Part of a small language model's weights: MLP 512 tanh GELU.
Each number is 128 + 32 x the weight over its row's rms, rounded and kept within 0 to 255. Layers, rows and columns count from 0. The size above them is the row's rms in percent of the matrix's.

# layer 4 attention query, 128x128, rms 0.127, rows 0-104, columns 64-127
size [101  95 116 111 104  98 110 128 124 108 117  75 119  99 128 100 104 106 119 117 106 109  95 114 103 113 104 107  97 100 128 126  70  70  83  78  84  79  84  75  93  92  75  73  94  77  76  82  80  86  76  73  93  75  81 110  79  87  84  84  88 102  90  81  95  98 110  89  90 105 100  88 101 111  97 102  87 102  94 107  99  97  99  86 113 102 113 101 116  86  96 130 107  95 117  84 106  86 107 114 106  93 109 119 108]
[[ 92 166 117 130 114 147 110 103 130 129 146  89 117 168  91 187 167  90 110 178 136  99 160  82 117 179 168 129 165 111 113 127 195 148 180 105  94 126 206 161 142 100 141 177 151  97 137 127 159  92 160  64 159 154 126 100 102 148  81 136  79 117 106  92]
 [ 94 170 156 140 122  87  90 105 163 189  96 102 151 178 156 120  82 161  83 141 141 101 100 109 132 209 151 116 145 160 152 101  89 180 155 138 125 140  96 108  57  78 171 122  75 197 130 125 135 108 105 104 129 134 101 156 135 173 160 157 106  87  94 155]
 [ 88 111 158 117 119 109 117 126 110 109 135  80  83 112  79 150 163  66 138 146 151  99 124  70 143 160 192 128 130 114  96 110 167 134 145 114 121 108 194 139 124 113 142 128 161 113 138  98 141  85 185  60 126 206 159 104 102 119 104 121 106 137 114 127]
 [126 192  91 116  97  69 108  90 179 200 114 121 138 135 189 103 142 135 111 143 106 130  96 111 100 102 130 125 105 111 142 132 120 139 110 154  76 125  53  67  95 124 129 138  92 127 139 115 152 112  79 151 128  66 103 154 180 167 111 156 189 103 125 128]
 [147 191 135 155 150  80 107 107 195 185 142 123 155 133 213  84 134 156 156 129 116 106 157 149 112 107 134 147 144 105 124 122 106 132 116 129  91 185  49 125  68 107 109 155  82 160 104 131 164 133  70 141 109  20 118 146 148 171 100 166 162 104 167 111]
 [137 148 138 145  94 118 122 127 125 146  80 162 152  95 158  92  84 163  97  77  80  95 135 126 128  62 102 145  74 126 178 126 104 121 105 139 132 145  55 131  82 166 159 117  56 163  95 138 111 177 123 172 104  86 157 176 145 141 158 158 151 153 128 180]
 [145 127  79 145 151 149 155 114  76  82 192  96 151 147 145 151 120  98  79  80  78 136  99 160 165 149 143 133 154 126  99 173 123 112 129  88 158 138 138 177 171  96 129 126 146 122 131 101 123 142 220  66  83  98 114 111 117 136  74 110  90 122 108 125]
 [ 93 101 156 137 117 150 146 151 141  96  94  93  54 112  62 127 157  62 169 172 187 110 125  90 129 181 162 124 136 103 104 107 177 121 137 112 133 118 212 173 118 122 124 124 160  88 126 108 128  92 190  89 150 182 141 116  76 115 106 120 109 130 138 121]
 [143 141 130 156 189  72 119 165 141 169 167 107 167 151 197 152 121 140 129  97 140 165 134 172 123 144 179 126  99 100  65 161  75 115 120 104 123 132  76  82 155  65  95 101 181 143 128 119 161 108  94  66  96 147 104 117 127 143  91 132 174 107 138 123]
 [142 141 125 134 142 146 132 139 119 111 159  64 112 148 151 167 135 121 174 142 130 196 125 132 112 233 168 126 151 145  74 130 116  96 119 109 127 126 174 151 191  78 102 169 148 134 206 128 151  73 111  95 130 125  94 109 126 149  59  84 139  48  95  96]
 [124  82 135 166 165 135  85 150  48  93 211 115 167 171 175 165 108  99 123  80 140 135 140 205 138 146 165 124 116 135  73 148  90 149 104  99 166 124 181 132 139 113 103 106 185 133 139 136 129 130 144  58  84 168 131  92  99 140 116 107  86 130  95 135]
 [ 72 100 195  83  76 109 120 138 101 143 118 163 130 158 118 100 120 105 126 145 147 170 131 163  82  95  68  97 149 136 154  95 147 127 146 147 161 130 137  97  99 164  90 104 128 128 143 203  73  65  98 157 110 200 155 143 149  71 207 133 163 146  91 120]
 [126  97 131 101  97 151 136 120 166 106  47 157 102  78 107  83 119 138 105 140 153 110 148 112 128  52  57 138 121 147 184 108 129 123 106 154 108 112 113 110  82 160 118 132  74 137 110 114  77 179 143 186 164  92 133 146 129 120 188 131 130 169 143 165]
 [114  97  88 148 126 110 185 138 105  92 114  97 134 120 104 129 156  58 164 122 109 148 123 120 139 120 158 149  91 111 136 169 232  96 175 122 117 106 147 115 155 180 120 153 127  61 121 108 123 179 196 147 109 127 182 138 106 129  70 111  79 153 144 159]
 [100 132 144 110 103 184 170 135 144  87  92 115  62  83  61 127 180 110 186 174 173 119 136  63 129 194 155 129 135 130 107  97 188 119 134 120 130 120 192 156 135 104 145 147 139  69 123 105 144  92 138  93 144 191 137 138  69  97 102 112 144 142 153 120]
 [144 178  75 106 126 136  94  71  96 161 197  96 141 160 140 173  86  88  67  96  38  82 108 116 161 117 125 134  90  98 125 160 140 152 121 136 109 117 132 121 108 135 125 132 111 172 133 123 135  94 169 105 127 129 149 144 128 176  76 116 109 121  84 128]
 [156 114 125 155 167 120 130 145 103 134 193  87 157 179 223 152  88 154 126  89  98 181 130 186 133 136 133 126 149 145  63 177  63 109 108 124 152 132 153 124 175  69 112 139 142 176 171 113 111 119 100 102 103  99 109  74 134 155  97 123 127  65  92 109]
 [161 125 122 149  83  94 137 135 124 132 100 115 107 102  81 119 159  44 136 153 140 116 105 138 136 186 178 146 123  63 127 114 185 123 187 111 104 135 133 139 180 165 113 174 129  69 113  59 166 115 155 165 194  98 150 102  97 106 100 112  89 144 157 156]
 [136 128 134 188 169 114 121 167  87  96 185  75 124 139 147 147 140  98 153 122 126 156 122 131 114 180 188 150 145 138  65 118 138 146 130  85 143 127 192 143 161 104 135 139 167 115 171 135 157  99 145  66  60 184 125  91 100 145  70 118 102  91  79 128]
 [ 95 108 143 164 148 147 128 155  84 117 156  74 119 141  96 153 150  79 149 123 156 117 127  82 110 183 183 125 120  98  48 129 163 118 135  94 146 109 171 145 144  71 128 127 158 105 138 129 126  98 194  50  78 208 148 114 107 131  84 109  95 132 103 130]
 [113  65 111 121  84 121 115 137 165 152  40 111  79 124  95 142 143 154 100 160 160 162 151  89  69 103  90 116 137 114 169 106 162 140 132 138 122 104  93 115 128  98  90 146 112 137 141 155 120 108 119 196 158 149 103 121 145 139 170 114 156 127 134 176]
 [111 141 132  86  59 135  92  91 126 169  74 128 192 153  98 168 155 180 113 162 120 124 124 151 100  93  84 116 130  93 162 109 140 155 174 125 118 120 121  98 141 144 127 190 129 190 130 124 128 122 121 171 203 159 122 103 204 130 143 171 103  92 115 121]
 [140  79 149  89  97 159 106 120 150  64 119 115  67  85 102 104 147 101 148 126 104 142 198 112 131  87 124 140 113 115 101 112 131 124  54 143 142 145 154 168 137 133 102 179  98  79 122 131  76 137 138 131 118 125 153 179 123 155 138 127  75 165 137 152]
 [125 147 119  97  74 141 122  99 144 132  68 195 133 115 131  87 125 145  98 118 118  82 146 115 139  42  82 114 117 142 166 152 133 143 136 146 142 142  65 125  88 142 127 142  71 120  76 131 107 157 138 185 165  91 133 168 126 109 168 155 111 176 168 176]
 [138 211  90 123  99 111 128  87 146 138 147  85 136 168 169 124 155 133 114 161  73 170 124 133 115 170 114 120 171 145 106 152 151 104 128 132 108 139 141 159 136  83 107 187 124 107 172 148 132  91  99 133 144  85  94 107 122 172  73 127 123  67 135 100]
 [124 141 134 140 145  61  91 117 109 193 194  92 162 185 168 169 134  89 125 122 137 142 114 184 149 178 206 129 109  83  77 140 111 146 131  94 102 141 123 110 157 101 104 109 195 124 134  92 152  92 128  80 109 139 111  96 139 147  97 119 114 100 108 100]
 [108 140 178 111  61 172 110 110 121 116  66 119  75  85  77 129 148  60 124 147 143  67 106 102 133 126 182 127 140 121 144  98 193 139 148 110 129 148 164 180 107 193 143 160  81 107 124 100 101 119 206 137 198 119 142 125 104 141 132 118 104 121 134 142]
 [100 160 127  95  74 185 137 113  77 117  94 126  89 128 112 147 130 137 157 118 107 130 104  35  88  98 108 138 102 112 177 101 163 135 138 149 103 110 115 125  93 141 133 160  71 155 125 182 127 104 105 184 128 183 149 168 153 121 125 126 129 140  77 162]
 [123 107  98 202 179 152 164 188 133 117 124  71  83 148  87 147 148 132 187 108 158 151 164  64  52 161 136 147 183 132 164 151 174 119 133 109 123 172 119 160 124 101 145 157 142 135 109 157 123 148  89 138 127 110  90 119 139 136 100 130 107 146  98 137]
 [151  63 146 129 181  58 143 150 166 131  68 150 174  97 130  75 120 168  99 144 149 110 149 184 157  92  95 125  90 119 115 137 125 110 134  97 144 122 105  88 107 128 107 130 136 139 122  79  72 186 154 183 125  76 131  95 163 141 150 111 135 118 190 122]
 [108  79 116 126 183  80 131 152 133 174 197 123 173 184 179 138 127 127 101  78 107 136 163 153 127 122 153 140  99 128  96 159  71 115 116 114 128 135  91  66 126 139 109 109 173 184 123 136  95 145  66  94  81 115 123 108 184 156 158 130 142 120  75  91]
 [120 157 140 127 122 105 112 129 108 132 163  73 144 125 151 166 154 112 148 135 122 158 111 144 120 203 199 123 134 123  71 119 117 126 122  93 112 141 161 157 169  82 102 154 170 113 189 126 158  73 141  52  91 151 115  93 128 147  76 134 130  79  98  81]
 [148 137  97 106 126 114 184 231 119 113 124 134 105 116 120 113 189 163 160 123 115 120 126 102 131 117 113 125 125 136 120 111 112 144 108 118 114  87  48 168  60  91  64 184 124  97 159  97 144 130 107 116 164  81 108 112 154 127 138 100 206 121 146 144]
 [128 132 107 115  96 125 110 115 130 101 158 122 107  88  98 130 170 133 131  96 103  92 103 114  90 121 125 131  92  80 180 121 123  81 142 166 124 115 103  88 114  99 143 108 149 111 187 106 119  80 133 140  55 127 126 143 168 233 130  96 133  84 193 179]
 [154 158 138 113 110 117 110 141 140  95 113 106  92 160  98 133  69 107 117  83 120 127  90 149  84 142  72 127 162 152 164 157 170 132 168 131 145 147 214 163 156 111 194  85  78 141 231 152 104 144 100 149 119 115 127  97 130 117 121  79 133  25 149 128]
 [146 127 121 146  94 103 144 192 176  85 188 130 126 145 139 112  92 186  97  99 133 168 136 129  84 133 127 161 122  81 103 108 180 122 105 141 134 124 139 102 137 139 164 109  82 111 239  83 143 146 131 153 132  87 136 117 113 175 120  95 103  27 168 189]
 [121 144 151  92  62 120 134 122 166 161 146 156 125 138 174 187 114  87 122 182  64 140 148 142 172 188 100 114 111 102 124 112 157  79 113 108 159  89 157 153 176 136 189  77 143 110 121 133 117  98 121 108 117  69 119 118 118  92 172 135 137 102  95  95]
 [163  94 123 153 124 133  78 129 115  94 129  84 117 147 139 168 118 114 108  68 123 140 154 114 181 142 133 164  85 107 178  82 141 158  71 154 102 132 186 121 126 137 127  80 209 151 156 120 118  88 182 106 132  92 105  93 115 101 113 151 108  80 121 139]
 [115 199 136 141 145 123 119 123 100  89 122 122 140 137  66 208 155  78 163 172 130 137 125 155 109 116 153 111 152 111 140 104 148 143 168 146 156 150 140 145 159  90 147 147  92 132  73 138 152 156 187 106  97 123 177  94 121 107  97  83 140 174  88 158]
 [180 157  62 102  87 106 138 161 173 135  93 195 149 122  69  85 169  73 102 143  88 128 160 131 119 131 131 147 192 134 146 107 136 133 137 174 125  67 139 108 120 110 138 113 131 117 113 141  88 155 106 105 140  67 120  37 152  98 135 165 129 105 143  75]
 [ 39 131 119 198 139 163 140 150 138 112 125 176 212 120 160 155 147 118  97 110 140 132 140 118  65 200 140 133 153 137 128 104  69 170 126 128 137  70 146 177 135 124 124 123 103 144 116 119 137 174 174 107 154 135 135 161 139  82 111 109 134 179 142 152]
 [137 150 114 141 102 121 110 116 132 132 188 127 162 155 102  87 147 117 106 151  86 113 164 136  94 155 128 127 181 155 131 131 178  98 144 117 145 131 166  73 137  83 124 139 118 105  41 133 145 205  99 129 154 114 132 114 122 101 131 126  87 203  70 140]
 [158  65  64 124 200 193 172 172 174 115 175  90  99 126 139 104 132 101  82 100 135 129 120  88 144  97 124 139 116 150 153 186 127 129  82 130 121 145 129 134 121 113  63 146  59  94 141 113  64 138 149 111 186 133 123 138 153 124 148 161 132  89 112 102]
 [153 116  68 140  97 110  88 138 116 109 160  92 195 130 124  92 115 177 106  85 103 161 150 103  81 136  88 110 149 114 168 178 198 122 176 169 125  99 119 101 118 121 153  97 150 114 242  93 162 144 127 155 173  89 143 112 132 164 159 122 116  60 167 142]
 [152  52 133  85 169 101 105 114 121 126 120 137  87 122 145 157 102 154 108 120 129 134  95 142 142 167 114 150  99 125 189  49 120 160 135 134  95 130 135  97  80 133 170  92 158 148 205 118 149  61 104 104 116 118  79 115 115 129 165 104 180  48 149 148]
 [194 117 163 117  72 129  76 116  83 128 133 115 133  84 127 132  90 140 117 102  65  92 118 122 154  40 138 146 177 111 132 155 134 109 115 145 135 156 161 113 132 123 180 179 156 118 165 169  52 116 111 112 130 118 102 117 192 164 134 113 148 107 193 188]
 [164  75 117 163 150 157 118 127 148 107  68 120 157 117 101  65  95  72  84 129 132 146 147 187 168 171  47 114 131 175 182 150 132 117 113 147 109 116 204 127 145  99  97  98 132 156 148 148  73 185 150 184  72 125 117 125 105 118 178 141 130 140 129  94]
 [112  92 124  96 112  64 128  88  98  98  99 151 116 170 115 105 110 148 116 134 145 206  93 115 141  86 116 144 170 104 176 102 116 136 139 182  91 133 164 153 158 172 144 124 153 116 161 182 153 109 109 146 103 170 128 130 109 127 137 103 187 104 116 194]
 [161 135 147 123 113 172 134 124 153 136 119  77 136 113 157 143 131 145 132 129 109 115 121 101 143 170 188 127  96 141 126 120 145  91 136  82 114  50  80  93 147 143 175 217 181 143 144 135 160  80 134 172 110 159 157  97  87 175 132 144 100  66 109 122]
 [145 122 109 110  73 102 110 160 107 115 151 110 115 151 167 209 130 115 159 126 117 103 122 171 152  85 139 147 121  76 198  62 122  67  81 133 140 135  84 145 106 130 137 154 161 121 185 130  30  97 117 127 116  77 160 123 133 169 215 104 114 116 112 194]
 [110 122 123 102 150 180  78 131 166 134 145  60 127 150 107 132  74  65 102 112  78  92 127  63  99 120 119 145 118 168 162 140 114 159 136 112 161 130 172 160 143  79  45 124 141 114 170 156 162 127 118 160 117 116 100 128 125 122 134 167 106  67 101  85]
 [162 109 126 117 155 140 145 154 129  84 155 127  96 115  91 130 141 111 147 175 138 152  96 165  77 117 188 105 188  81 174  50 136 134 109 138 121 130  87  92 147 119 107 154  28 149 104 101 167 120 128 133  90 120 116 128 141 180 106  80 168 120  78 150]
 [112  90 166 128 170 150 109 118  89 139  78 127  74  90 153 133 147  78 105  97 153 100 111  90 111 115 102 152 102 117 166  85 101 181 118 130 101 125 151 130 117 127  73 150 195 121 152  84 155  66 131 125  38 147 127 104 116 145  89  81 111  96 103 118]
 [148  83 150 176 123 110 189 125 110 164  77 158  78 132 132  99 109 112 123 108  87 163 119  95 146 194 149 192 138 136 117  84 160 128 105 107  90 113 115 101 104 146 133 168 183 109 110 106 117 136 132  94 123 149  99 144  81 115 139 132 100  90 165 151]
 [ 60 108  99 146 103 130 119 137 130  94 139 101 131 166  98 182 163 140  72  95 127  66 148 149 132 115 182 122  44 145 206 103 113 156 208 127 161  56 113 139 131 106 177 106 122 149 142 131 103 105 196 117 200  55 137 118 100  76 156 116 126 137 158 148]
 [121 154 142 149 128 122 115 127 145 120 126 113 163 154  91 153 147 123 104 170 149 125 180 142 139 117 143 100 152  86 139 134 159 118 148 156 107 119 159  57 142 128 166  97 134 117  28 112 148 169 165  82 154 135 152 129  87 119 154  95 125 240 103 135]
 [ 75 174 140 205  66 170 140 139 138  98 159 159 125 125 100 154 115 154  94 144 115 115 132 121 160 227 108 122 155 153 157 163 197 133 110 143 113 124 133 175 132 123 137 111 161 108 121 100  96  97 189 122 134 120 174 141 118  94 168 164 131 126  86 156]
 [135  99 140 131  83 180 163  84 135 167 149 130  77 110 156  24  82 105 130 138  87 101  90 144 105 154 188 141 146 124 121 169  94  74 106 153 155 106 119 113 134 109 116 150 116 206 125 149  96 176 148 142  80 155 118 103 152 131 114 170 109 112 116 170]
 [165 173 123 137 124 154 139 130  86 129 156  80 120 148  71 119 173 129 141 194 108 123 117 109 117 159 113 119 150 196  89 114 180  96 191  93 132 127 129 100 111  68 166 129  83 128  56 131 138 179 128 128 115 184 108 166 129 152  87  93  94 175 150 116]
 [126  34 131 139 147 105 160 148 112 125  93  95  84 118 171 119 114  86 153 125  95 138  96 164 162 126 138 138  80  86 180  82  52 134  83 150 134 154 109 184 135 119  48 167 154 108 165 118  94  92 127 154  80 137 110 129 143 140 136 142 133 105 127 174]
 [104 174 156 159 167 137  87 126 110 125 120 156 166 116 126 127 150  93 132 148 117 144 143 121 110 137 174 126 159 119  87 120  98 160 150 133 163 119  94 143 117 160 121 148 148 162 111 108 163 145 155 118 111 134 105 100 166 133 120 155 146 141 127 147]
 [151 125 139 139  90 132 151 109 131 107 138 139  93 122 190 145  97 161 159  78 149 161 104 128 145 155  95 143 154  96 154 129 127  99 110 133 111 129 114 130 124 153 106 179 157 128 198 100  93  89  60 116  72 132 168 115  66 129 170 114 125  67  76 155]
 [162  68 139  75 147 112 119 128 167 127 142 124  97 144 138 159 112 145 105  70 155 163 111 132 118 192 121 127 111 118 107 104 104 101 112 150 120 162 108 123 100 161 103  97 128 132 207 135 135  87  78 141 127  86  68 175 115 144 138 133 113  30 162 145]
 [147  93  84 109  88 145  84 102 135 146 118  82 156 114 117 186  69 141  62  89 107 150 119 143 153  82 136 120 111 121 179 240 131 153 196 146 106 172  98 124 128 136 116  79 125 110 192 142 134 138 113 110 139  93 122  94 126 138 166 153 138  68 132 123]
 [125 145 128 140 103 119 104 110 167 137 162 156 121 146 122 140 101 163 101 127 139 181 185 111 137 137  62 114 185 108  88 126 152 128  85 156 137 130 134 114 141 137 152 123  66 169 183 164 174 100 120 144 163  74  78 111  97 141 143 112 161  82  85 123]
 [133 189 126 192 146 115  82  86 158 150 180 124  91 170  70 131 141  74 135 139 137 107  99 133 179 129 102 113 149 190 140 106 179  85 115 117 166 102 120 136 149 106 147 111 100 108 130 129 171 146 190 134 126  54  90  93 109 133 132 120 159  85 120 166]
 [139 117 122 162 105 161 199 160 156 120 144 103 142 123 100 178 132  78 150  87 143 134 172  89  71 156  97 120 100 157 123  63 199  89 118 149 123 106 176 139 123 123 113  88 128 103 107 102 168 143 107 131 135 156  98  96 133  91 138 113  87 146 111 161]
 [167  84  97  95  94 133  88 128 201 123 157 115  89 117 123  91 115 159 143 154  97 134 138 199  96 131  98 132 162  98 154 128 163 149 166 134 143 119  97 154 154 157  98  92 106 136 161 146 164 107 133 136 146 163 147 145 112  91 169 140 126 100 124  60]
 [135 166 121 142 139 189 147  96  74 113  78 144 124 133 126 167 118 133 130 130 113 147  53 151 124 174  85 135 113 137 139  61  63 139 138 136 119 178 127 149 162 153 196 149 120 147 173 161 221  95 129 156 138 178 140 159  90  93 124 116 129 136 102 128]
 [142 154 102 160 212 172 127 136 127 111  91 107 125 113 209 117 154 156 124 131 108 140 148  81  74 216 179 130  97 123 137  91 130 115 139 149 144 177  95 143  98  70 122 128  92 158 121  99 172 162 107 139  74 168 129  95 115 108 106 101 115 155  85 124]
 [154 156  87 106 144  66 130 134 152 177 110 137  80 132 107  99 100 102 162 130  85  98 105 124 155 110  97 135 110 106 102  65 101 106  84  69 134  71  82 109 138  94 132 119 131 102 137 115 135 116 145 133  82 128 129 105 114 128 111 116 203  84 106 158]
 [128 125  88 121 149 113 135 131  49 151 116 158 116 167 133  80  95  86 116 154 126 133  77 149 109 146 134 130 126 125 171 152  92 148 111 138  85 110 101  89 183 192 139 143 135 147 158 135 117 134 138 110 122 182 150 133  85 124  72  91 192 138  98 103]
 [ 90 126 106 102 185  50 132 119 129 148 147 200 155 116  86 113 123 112 140 171 140  30 112  91 162 116 115 128  74 171 123 116  95 124  50  66  73 126 126 142 116 152 199 172 167 127  67 109 100 131 148 105 157 118 132 158 132 103 102 108 191 139 178 140]
 [133 133 163  71 101 197 165 149 141 114  69  91  87 147 136 170 125 197  87 152 133 105 162 120 119 184 118 113  77 130  86 118  78 126 172 116 117 119 149 131 135 145 209 119 158 150 113 121 202 112 136 121 125 187 117  48 139 114 137 180  65 136 130 156]
 [156 108 123 165 152 153 173 189 155 102 160  79 106 135 106 141 174 157 116 134 155 126 165 151  79 160 184 110 135 103 158 195 230 112 144  82 131 135 155 147  84  87 151 168 102 152 102  96 156 172 149 114 119 148 158  58 106 156 126 147  88 128 133 128]
 [125  63 145 118  86 137 168 119 115 127 112 185 136 108 107 169 109 107 154  69 136 116 126 114 162  88 101 132 106 101  87  66 124 151  38 132 164 126 165 155 104 122 125 153 135 139 136 179  84 102 135 146 136 161 161 166 142 128 162 121  67 149 150 212]
 [129 131 103 125  93 115 134 127 112 148  98 182 121 117 155 146 134 117 146 102 158  88 128 102 184 183  83 108 109 154  38  92 103 164  64 140  73 141 135 154 108 173 113 160  97 132 158 131 117  99 102 106  94 122 105 176  84 114 131  91 163 120 101 162]
 [138 119 120 107 168 159  65 116 128 115 112 165 108 145 122 134 136 153  82 153 117 141 212 128 106 155  92 123 176 111 128 138 101 111  54 183 120 133 124 159 148 166 163 101 107 178 140 118 135 100 148 154 155 111 116  90 131 117 125 112 134 143 138 113]
 [164 109  65 156 136 131  61 106 150 123  71 152 109 106 168 143 137 151 136  81 171 180 140 121 142 191 126 133 184 119 146  61  43 161 114 161 151 149 102 132 108  64 110 110 117 130 118 114 149  85 119 159  72 119  64 112 128 114 141 132 166 134 117 143]
 [219 137  89  73 103 151 170 135 159 113  94 113  80 129 127 184 145 184 135 113 126  97 136 217 119 150 125 122 115 138 211 105  87 127 126 134 130  87  68 164 110 102 148 105 110  97 112 123 114 136 118 150 157 136 117 148  50 140 143 112 141 152 193 127]
 [140 113 132 142 169 108  95 107 109 161 129 133  27 163 120  93 122 136 126 185  47  87 138 149 160 106 137 117 119 117 122  80  87 155  65 104  96  74  98 117 107 138 163 151 113 148 163  89 120  98 154 143 125 159 119 104 103 140 134 160 185 108 127 118]
 [116 173 134 129 107 145 158  95 141 121 143 158  93 109 127 141 149 147 151 156 141 170 148 151 124 187  83 119 150 165 150 120 118 114 110 165 141  84 114 136 130 185 200 113 101 143 180 139 179 139 142 156 171 122 119 136 107 116  86  92 124  99 152 109]
 [169  57 113  72  82 128 112 124 119 114 103 124 118 145 142 172 146 182 103  98 139 141 148 129 161 134 114 126 163 101 108 114 181 143  98 136 118 167 101 130 113 140  68  91 125 161 169 170  83  99 117 145 132 127 139 153 108 158 165  88 118 116 139 152]
 [109  94 104 181 117 103 137  69 127 118 140 157  85 135 117  70  93 123 144 109  65 129 110 148 117 143  87 137 169 115 133  83 139 136 133 129 150 123 116 103 176 153  87 133 107 153 180 155 160 128  49 152 107 198 175 169 109 103 126  92 153 148 107 113]
 [141  89 115 119 148 109 106 140 122 145 127  84 150 151 150 123 111 120 121 105 122 116 115 125 102 111 173 120 125  72 129 153 177 148 143  82 136 150 118 126 111  55  42 158 116 126  97 124  73 181 108 102 104 148 147 208 108 124 151 138 136 161 141 132]
 [117 104 105  67 195 107 122 136  98 132 122 147  93 164 125  87 110 113 161 147 157  63 107 123 125 112 169 149  95  76 129 116 103 121 108 109  82 156 126 139 152  97 108 131 111 116 146 112 100  42 161  84 113  69 136 129 140 158 122 135 167 119 138 157]
 [161 115 135  93  82 120 133 129 169 142 171  98 158 163 105 177 105 129  77 131 127 119 141 166 103 112  81 119 160 144 193 183 172  96 158 153 145 154 128 130 116 111 150  78 127 150  70 184 161 150 154 128 176 124 122 120 114 125 166 122  88 141 120 124]
 [139 120 161 105  48 147 195 141 135 132 147 101 167 133 194 212  75 152  72  82 162 126 147 119  71 140 112 106  59 124  95  97 111 151 207 175 123 122 143 139 134 145 102 133 123 161 127 152 164 105 117 132 173 163 104 125 156 109 128 108  52 136 115 132]
 [122 233 106 175 190 181 101 150 110 124 146 116 174 138 140 132 116 137  58 138  98 114 120 152 163 130 128 111 146 160 187 136  75  93  99 168 118 139 132 108 135  69 179 166 116 121  88 174 158 192  59 141 115  98 124 101  79 123 147 120 108 143 125 101]
 [117 109 114 109 113  97 117 163 139 147 140 108 168 140 130 129 134 141  85  85 121  89 144 123  69  77 167 125 121 119 119 197 163 145  70 107 126 140 141 172 115  90 108 160 107 127  79  98  58 189 131 143 119  97 154 149 102 160 138 114 124 163 143 160]
 [121 117  98 123 115 144 140 151  98  89  96 120 162 114 184  81 138 127 161  85 168 147 114 137 115 150 207 134 113 103 104 149 153 117 155 127 150 149 133 142 152  76  37 158 123 106 132 110  73 169 141 139  94 106 114 168 106 173 102 113  91 135 132 155]
 [161 149 100 187 161 171 139 130 141 127 154 117 153 110 105 135 150  96  88 149 104 124 141 145 126 160  93 120 151 157 211 152 130  88 116 168 134 103 134 143 125  99 187  99 124 124  82 154 141 190 136 128 117 123 125 137  75 104 161 116 119 131 138 108]
 [100 105 144 118 172  70  98 145 122 159 100  98 143 138 125 107 147  93 137 142 137  88 158  68 109  75 198 127 119 101  60 118 146 152 102  79 113 151 128 108  90 104  45 159 162 119  96  92  62 128 124 101 109 120 126 144 184 148 118 132 139 136 143 157]
 [190  99 112 105  67 162 121  92 143 102 111 179 116 120 147 162 111 195  90  82 120 154 174 158 149 146  62 131 163 134 134  95 105 150  58 173 131 110 126 173 151 120 117  82  91 130 179 162 113 108 105 188 144  95 106 159  79 129 185  83 103 104 144 144]
 [120  92 139 155 180 197 182 140 139 120 124 133  95 132 100  89 134 137  87 148  77 102 154 147  83  89 173 128 144 113 188 137 176 136 115  84 101 133 154 115 149 166 170 146 167 128 134 109 148  78 159 146 175 183 154  41 193 164 140 141  90 146 167 112]
 [ 79 158 124 154 161  77  70 136 144 148 150 134 167 132 121 108 120 125  97 179 124  88 120 113 124 142 140 116 135 167 163 185 114 121 123 128 111 137 126 116 111 134 122 169 132 131  44 101 109 181  89  90 124  95 121 138 149  68 148 126 155 149 153  97]
 [127 111 175 104 122 127 130  97 154 156 190  78  91 137 175  98 160  96 126 146 118  91 152 128 117 141 139 127 166 183  80  71 148 205 106  70 161 164 172 124  80 125 136 113 114 101 140 130 130 122 118  85 103 133 106 128 201  82 113 197  98 124  54 122]
 [ 88 172 121  88  84  67 144  60 114 185 137  67 103 101 141  95 118  56  86 134 133 112 166  92  97  96 129 117 127 146 142 137 110 162 147 125 122 112  86 143 154  92 153 118 191 140 140 161  67 120 151  90 105 135 116 116 178 129 163 178 180 135 178 128]
 [118  88 150 115 150 114 110 153 176 159 158 109 126 122  85 161 151  48 160 152 142 150 109 137 149 110 115 112  75 105  84 146 138  73  88 158  74 102 117 120 142 181  94 107 158 108 125 124  99 119 102 116  73 160 114 131 156 134 116 189 134 112 124  70]
 [ 93 181  92 176  96 138 116 148 147 142 103 182 152 129 143 134 124 141 138 154 139 154 164 127 101 136 123 124 160 114 165 110 150 180 117 152 134 162 154 102 105 149 127 162 121  62 127  80 126  97 144 138 182  81 105 137 133 158 123  83 144 125 160 140]
 [155 140 154 111 166 111 139 120 157 164  81  89 151 103 185 153 154 176  75 204 112 132 180 169 132 127 154 138 158 185 116 116 109 150  92 129 109 135 132 124 107 121 153 117 127 146  90 149 177  97 115 134 135 137 112 103 146  89 145 127 137 134  89 127]
 [169  92 187 131 166 121 117 170 118 131 157 128  92  92  83  73 129 107 133  74 138 118 102  88 141 118 102 139 101  92  81 183 119  94 119  77 132 107  66 157 163 184 122 180 131 169 100 153 148 162 111 139  98 155 128 179 103  75 147 190 156 153  91  99]
 [141 110 188 136 167 131 137 167 142 134 148 121 147 121 108 123 161  89  55 169 110  95 190  87 135  93 129 132 155 108 122 189 178 149 113 115 137 142 130 116  92 115 132 152 133  97  26 131 104 191 114 101 115 158 143 140 128  68 229 137 119 181 149 106]
 [138 114 160 146 128  99 158 105 133 116  93  94 128  89 138 143 154  94  40  99 128  76 147 119 150 105 165 141 127 169 209 184  92 140 163 114 145 146  99 130 103  44 101 129 136 138 115 106 113 158 164 132 115 113 165  41 124 100 175 102 145 107 113 138]
 [105  62 112 103 128 143 139 114 120 121 157 138 106 159  93  95 132  98 190 153 165 150 126 133 115 114 109 124 154 125  38 108 146 135  66 136 102 105 149 130 104 193 148 121 121 116 162 139 147 119 125 160 109 122 122 187 116 141  80 154  89 138 102  95]]